Each number is 128 + 24 x the weight over its row's rms, rounded and kept within 0 to 255. Layers, rows and columns count from 0. Numbers have three digits each. The size before them is the row's rms in percent of the matrix's.

# layer 4 MLP up, 3584x896, rms 0.0662, rows 1086-1140, columns 640-767
100:166114109146156137069135125128111110164126151117094115180142114194103127118097075187128140146139149113165114158110156051143100175138120164140152103132131157163086142123122119159133119143126128111110155112045135129109138136126102138146109146174122100129123121124151162118129132123145118120125099152146131123130117145138130146114130098115090099089156117128129141170145118141140139127171
101:152099112100103117126145158126158117125116107126156113072078096120139139131139136142125123121146149116156128108124135169152180121117078138107132075153165153096109144161124134129099131104154117153146142141118152164134097105091121131125122124114106122137132094099115118101126104098124150127145149157134168123123140120114136127149107111136151118153101122100160144103135158124135129121167
100:096126076109098117149130133109110111134133093115115143141139144101136116090143136103141128112137166110147124116152092124141115127158064105135176112117107127156134083123112152138136171122147163127100096166091150111094154152117122101153128151095158110136088108126110133167119102140140126109116097141141097138132164093170134125123090118139138144135127117124101121116106082136157107125138
095:139092129138197128123104139082108172153132136164120094127117142100118134079128117098098089120133137120128119085121156124117116132165109135161156121141148129098150139104146042165115137114117120114120136126120119141137116104165132084161146139127165136151120119155132153130105038098116095123105124199149111133130118156134142131160152126110075126130100128126124115130119093140129110133119
096:111130124163175171115109140128091171098132151134157125093128141158162121151094093139109171152116122127096097123083163114149155142148147164128080142126126131162131106128130109087121093118126118128148162123109146139141120137181094124124122130129188124128130129155135119121137139142126106141103107164113154140113124123130133142176100129091137116144129189129156172137134112182095173088144
109:087110134114158121170127111117131132093142102151137114105152098133129119147106120106138137148132090134139137087098151152153155103095099127146090124088119129148168136108111163137129122161099148091096104147186125128149129148144103150126132121144098132073178167124132118105133166103105107157109107132112121122147125127117123180128154121118127109117149138145126109124123130130148139094166
104:142122136171091143169097159144153123123133106140152139126125125129146149105124150136153120111155095076181117127133168118117100098126136073145166153116124153092136111112103141103188103128157116099126140094080121082155121098106154148133119150176090120123100101140118100132072101132104119097126075124120158107161120142148115093132108093122136143129140107138100082117103107119102130091165
091:115144100151100162165090093138103147114143162142145145124114095142163140137106077127164117122149103151094124104093127158120120082119151142123158157121098134144141152142100076109153122125133172126153130130130127118128115159113169132110158134129131171152179151131138170149075134091104142104101108110127139115135140127111132108139146177120143177123127152137135104114124096160100146134150
087:085082122123121143159121119125108122116112126152113120120147127124071152166147145129134102130066122101101127110106128126148090131189098144134109143123172153097103080133098108151131134095127143105102143166142109115138097157071214107129132126181142093168141106130135128127122124137141104128139093133153149126107146124088148110119117129089180104159095128138105138109108126131100133120121
099:172119148087160132141110135161149142106122138168099113114168082116132105131129177101108148173174157138152104101106136149105124124127078156091145106126085128116120118130153068172104180174117084107148088076125182118147133145099117093082127100087172118133156125156159129130127123147091078089113143115186153119136089141110146116091177133122113121078082103121117177168156086126078088118189
096:093110160113131160092127125165152144124178140110146133134129119137118124108168146165156129115154124079123137111139125138161160157147163111116141123131111138094101150115164129135141170090058108147130141164132140126107131113156130101149142142138137128149139111108137132168120111109092128124150101088163129137158113096125084111141167114155154093151122136127157120142127086113131131161130
090:126131080110158143116148133116090130150116120117114146122117121136095132122120150132144119138114058084116127169129114128137103109109097117083120099144161100104115146108150138138112118113142143108092104110148120133120123147143123129153141153117104140092104096128116132116131090142138135133131150089150103116158128158125149131110156154134161130138141121128124125141140126117150085133166
111:133116145130145121110144147100135089128126140105143171145117111129097152094152161107128149097148098153109127119141109092108114153170140119101123163139137123092088112133124163127120130098180129140123153094130131131133112137130170103099118158129147127152089108174144134151143124133093112062107106119206140113104151088144084161133111134155132121117138126123127144105151135140138145170112
110:115146143124114136128163162090114127145145105132145120135127142153111132120097128129132145133102154143129141139104124125099133154157121127168152146144155173121145140112167153098122126190128105152139111102128153128104109146168121129120131118115127110137116114105106139114150121130108159072137117136148150145153116131128123090108129141144134121155116130138098161125129127145121125115145
100:135142140132102110125082138113096102102122191074124117128151139125129140113148180121116137137087112164129152110163079157123129102131121105153118114125113168177120091120143138142162176130130091130145101104122152098101097122056135140137132147127153107100126133116131079151104166129163152143094164106124131156154148136105159130109152116123117143129144143118120163119105160168149153121074
104:155099154135151118099097115104106121135130168120130135094098181135114096141135115162086100172098173112078085115128124098119164123104143139185155049109089133118132117124193134087124108154092113180158152112112141116138118112143099160157140143122136119096146068080123101131162081144129110088146126155167166114115159098108139071135129079066135117132131131141106087135172162125166120117102
105:116138180134105150116151128159114114144124151147112152148113105122116175140123131170097087121113148159135122100092126099161146097177139103145127151109114144097127110134054140113122101104135111150123138114091095118130095182163085136120121093134139135157130129164130140132118068118072130116135114151131167140127152182118099124102113096108153103088103156109130168142123089118180164167115
097:194139092140129126121135085126159140095125112152129134144180151111128088108094108113115136087142146133158163132105118150163083127191156109191181109174153146127100140111130148128140081124108137095186112106120118125153141146145134172116100163121097113114107114109153190138103102154096153118098135125149097129166137164081132091142103148099142139112092141124144121108126112134138128123161
097:122178157107092116121122122101133161176112100099125113130118145118093128138129154138104172130136099057131132119151143134135070130130133173120134117168107080097102113162085122162128162114113121126133122137095118140140074139101130117167100108130101086116130131138092103150160101131161090122100153137135119154125157095145134140124116136158135113092144109110123171132140099146091089126138
098:099131092095151109157101077102091147100144099090089163118153091137124157091140092100170162150152115138101124067135140108148142116133112140126153142105068110091170124095152114080105143146133117109150150130155091151110171154162142109123145082115150112159115174138125086098113130114153134158089143131097113175107101107163132131164123131143115101123123134106136155101129187130148130137146
101:103113155095152166122126118086105171132138097134125156129143133166131123104164082096134098053156150155135131127155151169139113153164142146101105122106161171153147109148131118092143085176102083158155147130072134128133092172102153131156120154133145113173199136106097168142117062087141145112117133123142180110142130110142142111164133124107109135118143145155155122105122120099080130140139
093:128125150120103108138164152118152127113143132119150121102103158155059121160113101116107128140141116062135136105124136129125139123107118130139091108147166131095120119121178100119113136122132133145169131155166114143147136110114144093132119147131080122137116131107121130117112188176105152155121146128130143160161103096101110089099130154118144135110132115108090132120103114156148142165199
101:151138099150099116120202110096107149130147113099140147143157111099123145143116104119096113099136117141163123102109133117125158133136089095137130181118099131115128151133065121121148105123136122121073161079123122114120098187102080174150159147167117116104138109140164136158085143135130109099118128153157109134122130120143121139120094113142115123138148105136133101099123114194083134143134
105:135133145117129120101124136138118101138143123130159121161159118134117116113129141170132087101111142114142120137114100114136165101142110059145123147104161127106125140155109138139139126084140135119150135100075186129151095108105123116073146137107151126118116114146148121115144117124121159139132094115105127137113138100139135119144148120159095135174112098145176164099120138094146099106127
100:131133095104121139159121131114139141075134156136133146149180105046140116171115116114135136139120139095128113109121119100117113099095170158144131098116129109164092130122118118178110111111129111128094138123157132088132165129134123124118168080131113113140151145103086109081135118132071118193112140121105093130110084118147119095118150115134131104156143151077115115097082094144136116077170
098:122145130177123138109079135103097151155125103130120108120080131145118116126167118112155125123150153156108143160109116122103168142115119148092138112110182126107101145157144114142127102123135088143099149097100098111149060091118138150103174150168158139130143144144142159119168151127160154137179084153125120121154118122106129157146115164122128106114090128157138121089174104141125146063108
105:117130152112123146113125143119154138141163113137097136117153110172122072140133141164138161117170138092145048146075154119133100145129123155064185117127152097116167129111119136101103124119163107154115106149168133145107149147101156126125106121090124130127172150155113117081089168101145127121168188132110118151110147133167139156122134142147126127087141119131135123112100155150091112175149
100:162094119169128121112139123089107124110104145098113111162096098128113096186096109144123135155143127145118080150120135137094138151133109128098162125122123147159125130141113123183112152173107140098136107094134128109144135106112151123153147178133139092134107089138141145122130126168126163113095165155090131134152105142123119100100137100135102116102078126132114132130195155182102099149150
102:090153128115123145151100137140112153125154143083122110144113140081145164135148106148151103155161144123101151162125113122135076097138138147064102140121106120123117108113148142083142103114089113119115107099126153092138152100117126151152085111094102158119134099142109150162141093106104130104114145170127151101167149152121134163157098147149166131134125157130149126120075164100124118128144
101:178138096094174122115114140148137163152095128098118149149124154131100127094118102128086179138107155130130122121133204145124056146142110091126170164165067105137135110149110102137094149103084132157139130126139131129129101093102078115112118153121147141121120156157138064121116159135186159123099178136120112126105152112107137100117125065131120087125111101114146162120135141133163143128093
098:103145123123088092119135165090184184143130133087100156125075154160093096120136141131129166126153130113137112107134175132107074149166115124121052132150134100097084113170132071111166141132097095122176097136144103106099151156073137155107171122136145115110115132066120148115127147166142140141105155127133132088109152126107126142119164155128095125108143085116130115128130118134068141128134
101:136116147102129096166111111114130128148088148128163165146094097121123095110141154112137140170132131153132099136106167140193138131158128176117159092104076144148157128104102122168130182103180122154152115085114128147097130148153105150120130135111122148153129125127146120151160138114165158131101097124117099129121158135084100107149115152190120121145095138139139117135119148129134117114126
097:134123139145115139088128101123131118153133108138125135122049118159082119122147092166140118113102142120099064137139114093122121114143112148060149100174155094118116133141102127108095100150096169136138164161119146078126120125151126124141109114163125139159116102158150103111137127100117088156138131151104099198087122096127098129142123088134137161118126124067134138101119112137092151127159
078:136136107111113171092091100130147132180141187123132121083158161113102170111153146134118141143137150129134175158171127106122142132124118134129128118120098109098144117145101143134103154144135087121130130125140128102164142094140139134140166140097122146176082112084129102139118142116138118122129113136124130124083115142149159129146123171119133145128134051075149140123105147124119148146124
112:142142096152088132084158146103116100111084104097133117162110095119124144110138099134144116123160135168142117126087104123125120122114173093136085156136119118135127137102120121136124146136092133084118133114129180129109124144162101153125130111128123146150190129149140151113109132134126123119130125117147140138132111122149193093130134113123124114127133150139105112116145094143080154120169
096:134175082103122101110137095122112148099145135131115163124073145106103126140134100123136134137142119145116110093152108106119154174138109130120114146130127123120158119102114128122093149160156106137149103153121077110103113104142132114127111103104181132149110168100153171105134160127149082108157149110167138110160121121080161136133126152139116132132102141134117158134130095124104122116094
102:095150162181076089118096140098177127135123107111113116144189120100174106143155153096151136117095136111107124134137133132130155164128162128118114125088121129136170133106105143135106103137106134147135180095178128168061169153127143152098105136125092129128147162137148106131167101128116086144116064085174099134138131100123144126113115127119154163132127160178102124142107133123120128170150
102:170159104115104125118144117169085133127120113115145146101120072139183151106107155120117100178131095154145124116096150143163164157087105135147147107104102106132109111123138144117156130144149118125140123125130152146160121116098127126115129103125096123081119129116138145119134099122161076163092118111102153094097137137147105137151152093173136133161187136126103145119117096138138160118117
104:153125114144136130178103086116164130125126139099137117152149103119136098121130135128130173135168129187107133133121093130147100138082154130129141105126151131080125143085118102144121134162126113112130177121148136144161124136162148133143109139133126160104116101164125145152108182138155118086130138109104122095139109152108125101121134126114156133129153089163149161147166106159118069123158
100:166142172133140161113092068115152149151130117113153137174130111142119125093141108158143122115132161108084126099087090125112130115127126157169145114142119164112151099113097133107115127159113160115100150170169100109108129116139106177136129144114147149167130101136131153119083083178143133153098129116135125130128118130085122112139153167099111139118125119128127112152166146131160122158148
108:167123072087132122131172109131126148126118122137124169142148130105096109121099125171124107109151156104126122100147152144136068122162133122121121122095146092123108103139124123106119121115126141119106135184080120155126142129133152135115097151116097114145129137176124117124121123097140150136121054120113137169110107148169124171135113134139186103155142153141153101108150124147136129092152
098:175113115108139132123121178098075126101125114142193118175171122105155135166140144120133189133127149136153106115130116118131091122098123189143095120125145110124152132115083126092116133132119103068120131163137112112151133129126184110138170164168101125164126150113103083119135144108181167143119135130107116179118135122134143104100106144107080099142143104123090153097154133121115134097116
106:098147115140139116105101118137119131160101123116147131107120088129165127137146191160130117097152154180133144077131144137164157152132162128086101154111100160129129098094127140132139128127108098171169184096128146199164139106085136130103115144134116100122137132134133099115152127113140189157114165154144150123140140115152124163142135100134127112139146119135054126120117134133160112160098
097:156074127127097118112145165161117106135153138099147127093160132127110104115182105120118084175123101118133148159150115139139150162111140123125174110101145165118140138132122139146157132137121142145166126172161125100124084143072115149077159149107120129144112154146196101133130125109140171117143113153094114143084158132118130122128145082120124119145133103135081142127152123153104118120170
102:133072117161074126092111145137104098125158141124131112142177124130138088144100143138130160142147081149122148117131129169156138162113158162164112134132125135148125129112115164125142132107107145168137116114114132122147051128118165151156135151101131122066198136113124139140127115172135125149113137114100109118117146137128137153153146140137159129093138131112114146126178172114145115128122
097:139093129104129110126146099128126137164129136104129136138155147087100144110129108127119143111116120094124118151139132167134119123098111125146134107144130172194117109084157156086102120101108099114094084108148105111118129123140133169144135139135117114094132103148127069131106143144132159132154140143143121113106126118151146111139140153132154170069096115108090131100095142145122117082153
103:133070130152144146108166114102135104119113065154147151166149149114145163099149105131120118137107108132146093148151134135111134125114132153121150138156111096136125092163197137164125153141093102106089099100111164148120150111115168101128141157129109131156106136135143095135114165137156116087142121110118177125130160108120109111124159193120122104139115170162177091128133084148164150101136
102:124139127170127151092172083122156100111136126142109125138143123104101149103122099090100171125156125132145157182149150113144146140161128124152104151144080132108106105158148152123128145146077130104109146156125145129116115102133112155150146149137090161092068158110086126142104137111096151152141133171115132129142157147100152113133141096160108138136181140159104114136160142126103152081161
104:082119123140119141111130125110115125138123113131109114135131131146103080120118127092145102137101119136141172102090088145084097125118128064147149146138176089119167117115120164129161127147097152145117174168135170067143127136133116190153105088121127155109089101132099103136134142121123159122161103086154117153125105125180141165138147160107120146086106180125175101104100141161091126162103
107:155143161143118114127153150136124112116103188108107130094135156138174128120130126188109099086131127152096146128178188123129135092122113184116116118147151135133122120076128156148176142112095154162125139149123143155141114133118147122107162166145132139118129077152174119147086122111146148121128175138130145121146119095109159140133171105158133116156145133115116139117165141102114129126125
100:112117115055129128132099105116065118106141122089122142171137138127121096104186094109153144167196126105114150113124094142154133106097143144134107156166106148148118110137135150120080141127129100130122108162107098139111139100127103130124104144150143149101133158144086139159105130153126098147114093114132091115130121083109118125066122162113151125142140141106126154122131138136111114136125
098:103188134120144089106110152112140137115129141123153114106170129108157150138096145136123123082129106150156132105121116121140116088126126127118152080110072118131141164125146134085102082145139122120157129131099088119132135146155103158118166141116111148130102103067109093126148116141126143123145158087168179119138103189131142135126131148110096119146092104098127074139114127162141142127152
096:184142126108130131100131112152085117091108127153117139136112150112131112148114094140105102121135092137090143140140150119085156109144171152119154149139160123111136113139117152112117090121109106121145123170106136158100097111155151084126119166120095132153124177121124128113155128101120119149124120115142160103088107101132128158155164125116110147141134104120105116145129152110141073129148
094:106064127189088124113157130159132115134151128091140108161129106126127156129130165176096130150150076149127151131141146122128137163118170121096141098108103143122132160101145148128103140088139149129132130115141176151105118108148116102131137093121168090122148185161132105094131134140130115136168110136142176134103099068174158124119140130117113162164099093102164096131112150123120130116181
101:158104139151168102161148134168094109161115110125131104080156128093115152105124121102126126121123154126133170138155204133120115118113137166126110124145154155147131105104137112121073148082080110118078120157139120130139114136147106152149123107096131113152140127148115128153094158124185138106153142116132131097132157115108139084158145162093113116171123111154111118145132115158150148106118
# layer 4 MLP down (transposed), 3584x896, rms 0.0318, rows 1086-1139, columns 640-767
101:139104130127078166109139168135158165125131118124150088109098128135094141127124135116162113107150122131150131147150166125149152098127121106157171161135135145100142123123117126111131129128087151120124108098117091152146130178122105137125132112154203129071125113151091091167117145182087121143094125141108109164143155107146128083126119165107100130081126111127137109107141171164155127135105
101:079086128131125099148129145111094130053148117168118135077090132115115150100143162131131096107111149103155158142148079123124159115140158174073111125126144113107103116134128149119171114115167103110126105142196096129119122150122160146180129107145087127119150124140108125134121103133133128127155144146130142157134136102126150098128120149136121155074111169129149157115159119152126114146124
105:086158123121171124162159114063132130114119175151106142117137128138113116067139153151103187150170117129119138152144112103099125139046143110153148155135130164136159146136134133118176132093160144127116124104113164134117116102146167145141130121126141182127132146153091113127142100130171139096157161079133160120127176104113160131107122113140122123111134079112151094141101129093185105158105
098:122126084162144139150133117086094116162167171105127157142159107119120157132114115115081133118128147158141114097087154123146153102071113151127114148122118164108117187134089128130154140122138166156118148123144111164160171140083102119107105127096103087181131117102135111133120089168117145096093144142128154125113130109107115150106130145131123125092120164125135130168110113101122120133131
099:153106089139098151103129098142139149136119146150128135132130074100103094165125145129125098143114151106140118153128127073137132107116152092141136128166143127120119130164146136100160117102090142112173110137093125078110117139095122196152157105169121117145165140126091126104133137136132129078151132127198124100121161139164174135114141109118151107081095077121170151134109121114129152096179
104:107125149152117105135108144143145099168135126174145089138122087191152161132106133120133175186149108127141103145106090094089144131125113147146104151072127137105145104135092177117116129186091153106128097120133155128128145125126077171111148105145170123101147151142156162107113150102103074166087105135143109147137076098134165136135156132126134147080130139139146096078112149175129126111162
104:200136080119144088085112102123150105126128155113113111078114139145122105119137131102157148128141182126091124127147153125125146067132126183075099154096110133131121145113103135124090131170091118115135144126124135115150134143147161151169133112134084126153118103133129151111131164115129139135085110126140130137155154137133074098144099144136137139085150108146114144136170103092122100137122
089:126135114127158108095085129096086110118142101145139102148116120178137127103132127148129138134153104128147156148136153153104156144123151164125120140152111166148106121084130118158111154140109107151113126078104113129140148125125078095153114126149116101086088134122113120138149153115098104125141099142176125101102122111125160172129133078105153133152143119121162152105097154123179101109107
095:145138135074112141132126126171084111124154137108152158145105154106124140114135167147147145110142129099148139130099155083128106067129098136135119145120111130156140131137159155109102116108107110162123116198184151090132111150170154123132121114082161144124147147145099083161165129131108158124119141093107117104169148117151114124123121143177156121131129110106148113128136147143155131164155
099:132107171158116126144120140158117095126126141110160117089131140104097131096130131140161142104155130145144113109116101137146139137119136141124168120111175097119094141172133123131115121120111140102134152093066143152093182145136101153153132107113145111133148169120076128104143093133140103110103095113096109108143129124113098101092096159080122111115116128144111086150126141130128123194145
096:164119091144135093187120120112153139125146120141144137099131146114115151089126141124122126123137148140094101134124164164105138085145135125104101136158118137183122143121094188126125116116136155154135100094096151133131146117138154121081133085158136107113172139110155146118133146152148124149119111143114134128136183161144134170160123095092182142170128128125120138111141152145142121128136
095:115105159157117124149136134174116137143146155140124124154093116104122122134172143117153126118142147081134150114132108159097129101098156127138126127119127142139099132098114113117085121126124128123160102094091129139104168137115124120122095137100167131131154125137145141132146130102133100138129144158139122147143129144130070118138104108118111092094153135158145127165153092128110141115142
104:066115133156106102129145156145098110124141130138120126157105140106128138123118145096124115094173137151106114130154150059128098102144163163143123124160126135123158103115089139147134158095142126165121125149134114101131115108120091157155125105100086153120146137104191142125101109156104132140098136148106089084113131126130164131133085096150151157122134123136145121115059083126131099148091
105:185131106109118145130125099112162114170120120157099131148120176166118118137099126155169118164147143156120129165120135121152135122119119117098181104069132146085091130105103130150123202138121145155105096093100120193121125135121089106117135147143114151151147089109150135097104154135148092110122150111104175135181120126115141108111150151147142106107144089130141112105128155146125132159143
102:104111143122106116140085140087180138118123155113127114143145142139116105132110096172101130123132126128114150093161120123115175124161095140129140096147137109160107105104136148149114120120123097138158111151142140124136147104139078140124103128118137161146077144131107115144110108129144120077134151145143116112118124126080138151125091149094093106081156125133100131103131131156179154150113
104:096141123127087094122115140123137113150118111122136156168135162136144112108152134158124146116155128145130166140115152101151143143147154131159147078135138101153183144120105108098128096145124129134155083106158136141132144087055125132108160158106177151134116116141095109099104127138107106123127143148121107099097117164064168105070144102118141134102122105148144168151112119159123144139104
084:122133134115121126148173118153132080182131171114145113135149134135152126129118097147134111131110164127158111161116116130102129136180121101104091166102138110125114153166126142153130105170097149085157119193169178132115110114147149128114146143141104127158110116113128168103068127143129167104110090118147114146155173107121089159121114164160163134130103121107150168130109137164083118075130
101:156108128122121128129126113174116173157158141106127140111132151098152154126145136169126138083137093173146121139078126108146166150087076144177138146115092094113064184141119118129136112081110129089117137160129136107111131179127137144172132132131157115069133153118125145104161124111163149129138076068146167130125172167138142165164128125125139098147107093096161129124146127118140138092178
097:092114144117085121143150139124130147110112125110127125153126147096100123118132128128169129117125132139110144112142105141126124136166122089160151179147112154155115114133123118122085102101162133121108133141140094135080145153110173127137095121163180113112134129177132145168138134124114131082086125134147163102100158148116087118095065090108133112159151100135132086175119132108153165134173
096:133119091110114098099155143158144103142166117190161156129106082123110104114160144144136144103091137117160177117134119146145119075138118113090122122124148134097158152106056149119119111149162141140077111119134115097118131177204071138120144134164159130119153124163102102136146158151102100144117154123098122143118130137091133171110118155149150154099131133106105126056142158123143147130153
093:116094127156141088123143154123127137151137111152137112113141144149142138154130106117128114120094114121108130119167102101109100091140091093129131109125121183092105175094127066126163139165110136171115122139152082105111111151111130138108135129139091137151166071128138125180135124116140115137127116119136125148114152161154101150085137080089113116106096122122127123124116102110083142121140
095:132110174151078121143086156122149111109098126110136096086085145148131155172106137103110180101154112122105137103153146096127127128117123136136116136143118092119157153126106096098111113100157160100109144131157087116134113107146084107138104114127150171132098109132097123134113160111129124141162128153082126105151102089120138115106131142104113138118068114113150128169077133115140117147144
099:145113112109119153095181137122139097147134128161147149145144075072145135104060129095103121088163157142126129108182126159105091109136126123127068127110113125123093132142122139121105176157169147131109147093152108134079114143091149131112109124105106110121109116166156111098156142101118085125164139142156189126154142137133093140115086149149112183148110126141122116161155126139140131129161
095:132113091170123166123136110123115109059118116131161100098114147142166139132114119107125118102129131151071132126125148083112159090134127068096158136114121118106143122152113119127150142118144181140098161130122129157149116141134135121136176148132166133104107142119141150093130111135158132140095108100114176104089103133161109140153094147140160143106153099133133090107165125122148153102149
098:123114125157139160161112117139143120114093155106133143114102103078100130151127143094130059114095189151136151108144115151126141125141043130120114090145134144140106179147097123099106109168125119150124134149121126120143165112131108120109138132096139089169102124145087131106158142138138131122113161106131144140097147129114151136147097117147075146118123170127129135124118164142135111135130
099:124138140156138158124092118137096108161130106128122129124150121132128133103124110133138123129133133182125129099160131098121103161116106148119096160142090101112138159145140143108179131127140139149104146161109143155116176115120095133139140148159171114155106137144122117160122143133118116134137130123145168098110138144104122155118142151156116152112100143170141112129133104131124118150102
103:152112127105129148101140145146131095135160105126172135111109122127085111135139135182142101102123103128125113088116092108105160136135110141116177119125113096115122137122140100079134120102180127138108174081125135108135130160155137132160129117135131098131182126091108130134134130098125117149122152136120180129145119119127135164140134116125139118125135151096122109089185145128084145155113
101:169130092139106088146062105150108140081134124110133144131115122062105098106137153140157139096117153082112101123136110149126080079114094139125140156081121063108136112180129141125141144096120177152122153105130131116072146115131111129139142131091158101099123099115117146144109131109088145135131119091154104158099168182082121113130121142112149122140160072126159142160134123147184146173107
104:084089151120113137117130104146106135084082120086162101140141098196151174109151139119159099074136170115132143136109135103133147127121146108089147108097120151151132126104114174157124143134150117113139132106164160169121173121089120122125170146063120109154141151149145138153149122091097134086139128125135172132120120171155151135093171091138120152111143099112122144131107190137109155136115
101:110147089103118130086127113120113091095138151111114109114125187097139119140111126136148141137098164131121121131128114099130138137126150136113140125097153129123110103153122128176159157136089107133159102131150063179141135101110133117142127115121117175113128046113153121161138111088130087185169129105165124125151132122147122117117141134141137143098119146128124147140131101124114075118089
095:135094134130149119147152132148159095120114099125112150113141106158114129162139133111173108136050121128122089129155110151091138101089085131120125127093108099108082118136139134131102124136152143141129098124139187078124128110104139154124152112121142116117099090089130150126133133157088120076153128131150099128130129158125111140107101112096116124169098153140151138138132113124135124097159
098:088148156140079137120161121157151140134118097147117151142114150101130170112131130122180182154112096129147087146163152121170180146144106134132097147134138114113132109108099112102158102129126162123135118142116120134153133099140117194084153111132129135134159108176123122122119109136124138127118139098129082111067122181148090184127137165162171125107106120151137136116176139063115064125150
099:115125084112125115136153142154121153113159134106099134110154151066169072141150080108112139081142113113134145115127139107169148131104081113124139145133104144128124115166151143158156114162167120116136167131117126101156065130115141104151117105130144112131133126153096190109120117140121143157135117141135159145121164147108091114157121144138086135133130117146147130166120122149151102107094
089:084165102134176100151105126168091162050149082131119150144110122102124128128172124095111136152154124124191155113132126137102107085144138123122122154148147114136132121092117149114098160113153137151121170109144115115119113117111148145112140111098099115113120141108129158076161142162152114133103165144121112146118149149135129084099156154124107142133149141163125127132173134133126121066125
105:122159150094104115143085103125164125085147092110149113119115125125110117158172150117112127080133135138137173105135113143103148106135132102123136133107117107147143121158151159116134116179132121105133094093146145145104100109099130150090158127119145104151148120125111137092083103117128124122093163110100189099095122146116165120093099067123171179139104172143144105121152099159117127113135
100:142122116149121135126130132093154166105093092105102138147081149134150092117112110130183108124152147110089121133123138116153152131168162125123110137148109116148137111094086115094072140116136132086151157130100121092106118109150102115130118109082155128114133136142162114117114113173158107093158137156130160141178090134126108111132143144155156138161168164144132106129129080114118136047097
106:092116086089167179105097084171105141110122148114095136171138124138155166129115144133082117095113142132128139098133150112121162105112135111136159093155111161141127123106144163129167136072111123105110125122084132075171120107105092145166127131153067150125152127146150107137111082106100114132145113144150152107087128136146152186120170107121152110123106109090113158146157132133088122161097
100:106124172194089140141138105075163116126110142185105089105165132100114132119123098118111123105106107144072094123104130126130105091137102120134131111110150151110164123140137117165127153115070128155143086161127155097122121120169114084135147146184134111132135106132125153146117130123144134133143146127101131164133129122177121132189135150129109097146130169143145093133116087099125140106123
104:157122177147149090102124097109110105175169129120118170162149137110116134157152125115127137115147112096126130128161147137153136106129112132172128123115102114110136140141112186115103154131109169163139135145159141157160130133132123113152114146148154118105141168121127147162098143155115087146124137114121100113114078114115156148154130145094157151119118098067147119189138134155124151088098
100:124122123151124181134108097153146133129110081150134113115138140134175140107134111151138094117060114130132091150141105132174149125128155120153141081138112133124135083107087112129129113166105152124163128145123111101109114162143135097159119140130107117112103122183121128119097134096126153114134092174143157161134123127111127103117142151119096125145123168153137152092152143135148142054106
109:092127120096129090126152116136130108087127147147084110107127113110120144107115173140111087182100091150129100099135140121159079107149144077118102139108175090117145170140103148124129141173147137141133123133115173126133154139163151142152154163129123155134101127151076144078140139098131125123099115110112096139113088127136115167173191172105173141096135092105121132140082114103123113139145
099:096125161147143112139130135107154086124140109133123091104130149138142131097101121101140137140146097148100151135141162143080128131126131120106139147143126141138151099091145098157160127140094136139145128145095158099158131144128129115124125137128108136156121156168144110114128152110111144102125102142127132112138144113100142118120116118129171142154147115105066112160133146132125138158157
104:118127175103132088116146101118141162090135097108132150124118119158131140151147112131106154113104164071119145129121133132148175079097138137142110142127094137134116155106114092114114166144143134120107150115147138131144153136114185130147148072108171131119116102110088162173154116149099097112113140154104116089110137140122134186120145137158124108143106106144106101149143147121121147150157
092:109116146142167101120124161106127138090114176134126116143153146151150124111128165136135085165091089123154098127140093121143123132125120171100094137140134160146140142167129113176107128159141156143070089089140130103136121115153102162134127113119116141145121122110125143158134106113129129182141155123130153145121146141098108150145101152105093133148071138127131128111146136136104138123124
101:112123160111088104114126159150138110071111119134149109120103109126171185148133107124119162122145138140135124118114198104088109126138167083109119131142194136133082130122119115148155147163107124160131111100124113079135091136089138084113105121133117127073144109130120120141110145126159135194131122133130165132114167103108149107143124145149098150083119109112114106098160117100098138122126
097:168137134106163098102160110139142088114080114052143084134133125136123131176141160158127127117117093109099081123149103117112129124080128093130088140122165116134111129132156132125149153156116116128131144127133127135112143130131087132170126134116134161119106130181124148111118110132100116099138108101133152125100158096166124127097117123134119136132120161125146133091151184092165133113082
103:165132094165097105148155079158120129143118119132111177135151094188141137126163079163124120124124156098116124121102102148157134150116156146146132138115177118095106118147156142154129160126159123107137111125105088142130149120132165109137128111186115147123148142144120131104147127129152160118128118106106139163151140116094114152103138129163150120092157104126109145161109159142135162166080
104:099138129153099124191112134162157158149121129114112108172092110130136146133139140122073137120121128112085113117109116153164130115117114111113143124127157086167193123144118115133142088138105177115165125183151111149145124142148129079112101145174087122159120154124119137141119123154091136143123092160116168110120145074120146132130119144146061093112192130085146139116081183160107183124154
102:117148152160145177125097095127149137133158123121103137128126120134126107101112095088104088153102132137110165110074119133140157116161131094121121097134128159117113155125116116117129146164109103107099141105167168107198087147113108140149111164155128111124119163095104126182094168121125133100141142112105108127118091118109141164088153116130134131171148109129149096131130106149124142123151
111:127125140062125068113147075141093076163142096126141104155139136113105093099140129103091088118097145099104106130122120119181134129106109091142141167107155158122065134139124136124115115139113121104110088107148136149128154097106138105148111133111101119125117096088136104156137087115110130139123095186095096144154082103145122099121106196133160140136064133117145138115144118181132147082112
103:090161155116101128113074117116136131098117146078136160128146104152107090140120093104160146134138160089151132143103155132166191109106098142145130097100108139147129136129110127149121139107104135151175136130134133122132129160127124117092115092152152116165151116146137118095118136112065147055109141141077100106145109100085138107097124135128110110174107140173129124132149138106170102123173
100:168188127138113155089113079112110077161145108138144123136121158118121112170156091109074152103111171151109110150111128100122145135143109084146113111152177127163123122103136148123099089132156108124126134120118166132079147132129165136138116133161137146108077119144105150130144111128145149180133143112165074150119153133126155131088101155114118089126081081158153102098126160144131131149134
101:132127131100145122102171129154140095192118157115159132113148160132115126180121109157154122143125182140128114138131135107101213101124136120104158114118143134154113094133099102133075195123076157090113128099111137091130102124144173151146082134088087112124097142123118118144085159127147135166103110136127077131130116130138157119113108128126101135084103119128138140123131116162121128131144
097:101143143131095084126125102108093123091136114097130123122148102111099073106121114130128103150172083160130109095102073129147137180113095141123157115097143159134144153083136084124151132146144103119126125110128137137135152167148137110144132124098111148145150112111135119118149127104118183069113121166149101164100130127130163148129116111093134170103148134078145151132132097097106148132143